config.yaml
head_dim: 64
activation: "reglu"
norm_eps: 1e-06
rope_fraction: 0.25
beta1: 0.95
Each number is 200 + 20 x the weight over its row's rms, rounded and kept within 0 to 999. Layers, rows and columns count from 0. The size before them is the row's rms in percent of the matrix's.

# layer 9 attention query, 128x128, rms 0.0723, rows 0-3,64-67, columns 0-127
143,232,197,193,216,183,202,182,218,221,200,190,180,238,200,180,217,182,224,147,226,223,245,185,149,212,186,214,232,191,174,189,221,210,204,192,229,213,199,212,217,208,180,219,210,193,207,174,174,209,193,199,194,189,211,200,183,222,217,157,178,199,198,218,204,164,204,175,170,208,166,189,208,197,200,187,173,182,189,188,187,195,163,214,185,180,224,233,190,155,193,205,189,194,188,194,230,188,199,155,188,237,230,225,199,205,232,202,219,171,223,213,212,220,220,207,212,226,181,204,182,208,198,189,207,207,191,173,193
133,230,199,208,201,206,182,171,211,218,202,212,194,199,161,185,209,161,217,177,189,223,215,218,189,211,197,185,191,216,182,241,207,212,195,202,197,211,212,184,162,224,230,218,218,202,213,180,195,201,198,175,189,240,190,186,196,186,203,223,189,207,210,190,210,214,185,197,210,187,186,182,213,187,190,245,205,144,198,199,185,165,189,194,238,178,211,167,167,216,194,203,162,189,200,222,203,191,224,231,231,221,169,212,203,224,165,238,229,188,170,165,227,216,233,192,212,197,162,197,200,193,203,180,200,208,199,238,186
139,175,184,245,154,215,228,228,211,211,190,179,194,208,198,225,235,215,185,211,211,156,196,206,213,179,205,183,218,195,209,159,194,176,221,199,184,187,184,203,211,167,181,188,198,214,181,183,189,214,194,192,224,185,216,232,195,199,203,190,226,186,206,218,186,201,233,180,199,205,200,210,192,219,201,189,243,229,200,214,198,222,155,185,198,218,211,196,227,189,196,181,249,171,211,216,198,215,215,197,171,162,202,213,199,201,218,157,171,214,227,220,177,159,181,215,161,197,220,204,205,199,201,244,185,201,207,195,211
126,208,183,208,170,209,214,197,176,187,221,175,211,226,217,168,172,221,188,200,252,214,214,214,162,201,162,211,195,195,177,213,187,221,170,199,197,199,222,225,185,226,193,224,194,223,194,180,204,188,185,238,194,155,187,212,200,196,215,202,204,167,200,199,217,171,178,196,185,212,187,181,230,210,221,184,212,214,202,212,203,233,201,220,198,220,197,237,172,165,181,179,216,169,189,160,222,206,178,156,183,209,231,177,212,216,229,223,205,197,259,202,204,191,211,169,209,199,198,210,181,213,202,196,179,188,194,209,191
075,232,224,188,178,210,234,202,201,181,192,199,239,181,184,186,197,197,196,197,191,210,191,201,203,203,205,203,201,196,197,186,211,149,216,214,193,157,182,218,218,213,184,192,221,186,241,146,215,202,194,198,207,213,195,214,201,237,234,223,203,168,217,183,162,195,170,236,192,163,211,158,177,215,221,204,214,178,186,216,184,180,197,212,183,203,205,183,175,212,196,169,233,164,196,170,230,210,213,201,165,214,228,224,188,207,193,212,217,175,175,197,217,203,204,230,229,208,189,203,190,213,226,161,187,207,211,216,220
077,171,155,186,225,199,185,206,219,207,151,190,237,182,175,183,198,174,206,211,177,235,192,204,220,194,182,203,193,178,200,189,189,222,213,203,221,193,177,230,205,209,240,170,210,173,233,199,188,196,172,192,170,197,226,220,248,186,223,176,197,194,196,201,237,216,207,199,215,208,182,209,190,182,224,204,209,221,234,199,177,200,159,192,163,217,161,229,206,166,206,170,195,201,228,209,193,179,212,190,182,194,199,222,219,242,224,177,202,193,154,198,206,202,195,188,232,204,202,204,216,206,205,192,221,208,210,209,187
093,209,208,202,230,201,190,203,204,198,232,194,192,178,166,192,203,219,205,168,199,212,256,221,167,182,194,169,239,229,212,194,215,205,212,207,242,197,186,252,170,224,158,210,186,247,192,200,199,212,211,197,208,194,201,199,198,168,203,196,152,173,191,204,168,187,202,183,189,225,209,206,192,199,174,176,195,206,203,174,214,218,225,195,199,182,235,218,208,210,204,213,179,198,178,192,214,183,229,189,185,219,211,180,211,229,196,178,210,198,188,180,175,198,158,177,189,182,183,230,185,210,185,229,197,228,196,184,231
079,190,200,182,232,203,186,208,194,241,232,206,179,183,185,221,203,221,191,219,227,159,187,210,163,204,198,222,185,207,208,191,198,218,203,223,175,181,229,215,192,209,188,186,223,216,186,178,203,196,227,223,192,171,220,227,179,249,201,174,179,175,237,171,215,182,186,215,177,197,187,188,200,181,232,168,192,207,205,205,174,172,207,187,225,193,204,195,166,218,164,217,186,215,183,197,186,222,196,186,239,180,212,178,206,209,186,228,175,165,213,221,222,210,228,191,185,232,208,169,190,199,196,213,164,189,230,186,216
# layer 9 attention key, 64x128, rms 0.0669, rows 0-2, columns 0-127
114,234,213,222,186,188,165,210,214,181,214,179,196,163,216,217,195,231,206,184,186,207,180,151,217,204,203,224,206,234,188,225,222,212,214,187,190,195,196,227,207,182,201,189,208,196,229,193,175,175,191,191,176,214,200,217,237,164,211,197,208,218,200,194,220,213,182,179,202,174,215,222,209,171,207,159,204,195,206,200,225,218,179,176,211,202,170,182,202,226,200,230,216,187,189,173,201,212,181,185,193,180,187,196,250,199,226,167,191,222,200,241,182,149,227,196,198,185,164,204,211,197,176,217,200,229,206,162,189
083,170,187,189,175,190,226,202,186,178,188,223,196,219,181,193,209,213,215,229,211,219,185,185,192,201,206,220,174,196,191,192,191,195,218,177,216,183,203,164,194,190,183,210,168,233,179,176,231,218,203,199,217,180,192,184,188,202,219,210,168,198,200,185,208,164,189,179,175,192,212,210,227,235,162,217,191,217,239,200,199,175,175,217,225,232,204,230,199,221,214,195,199,223,185,178,199,215,216,177,188,187,222,220,166,162,206,206,208,223,227,218,184,203,195,193,204,175,227,189,186,220,230,251,180,156,197,254,190
106,209,226,230,229,182,212,213,231,185,179,220,205,183,232,238,192,218,201,197,210,211,176,177,242,179,218,225,201,215,220,196,231,186,200,201,224,195,214,201,223,178,223,192,205,183,208,204,193,179,194,205,160,210,207,228,233,184,196,187,213,242,196,203,176,196,195,192,220,179,194,205,173,188,198,201,200,168,198,187,192,193,195,167,209,188,163,197,174,219,189,208,151,213,234,175,189,187,196,225,178,203,196,195,252,191,169,199,199,224,181,227,177,191,230,232,226,199,166,216,212,192,172,177,192,230,203,173,184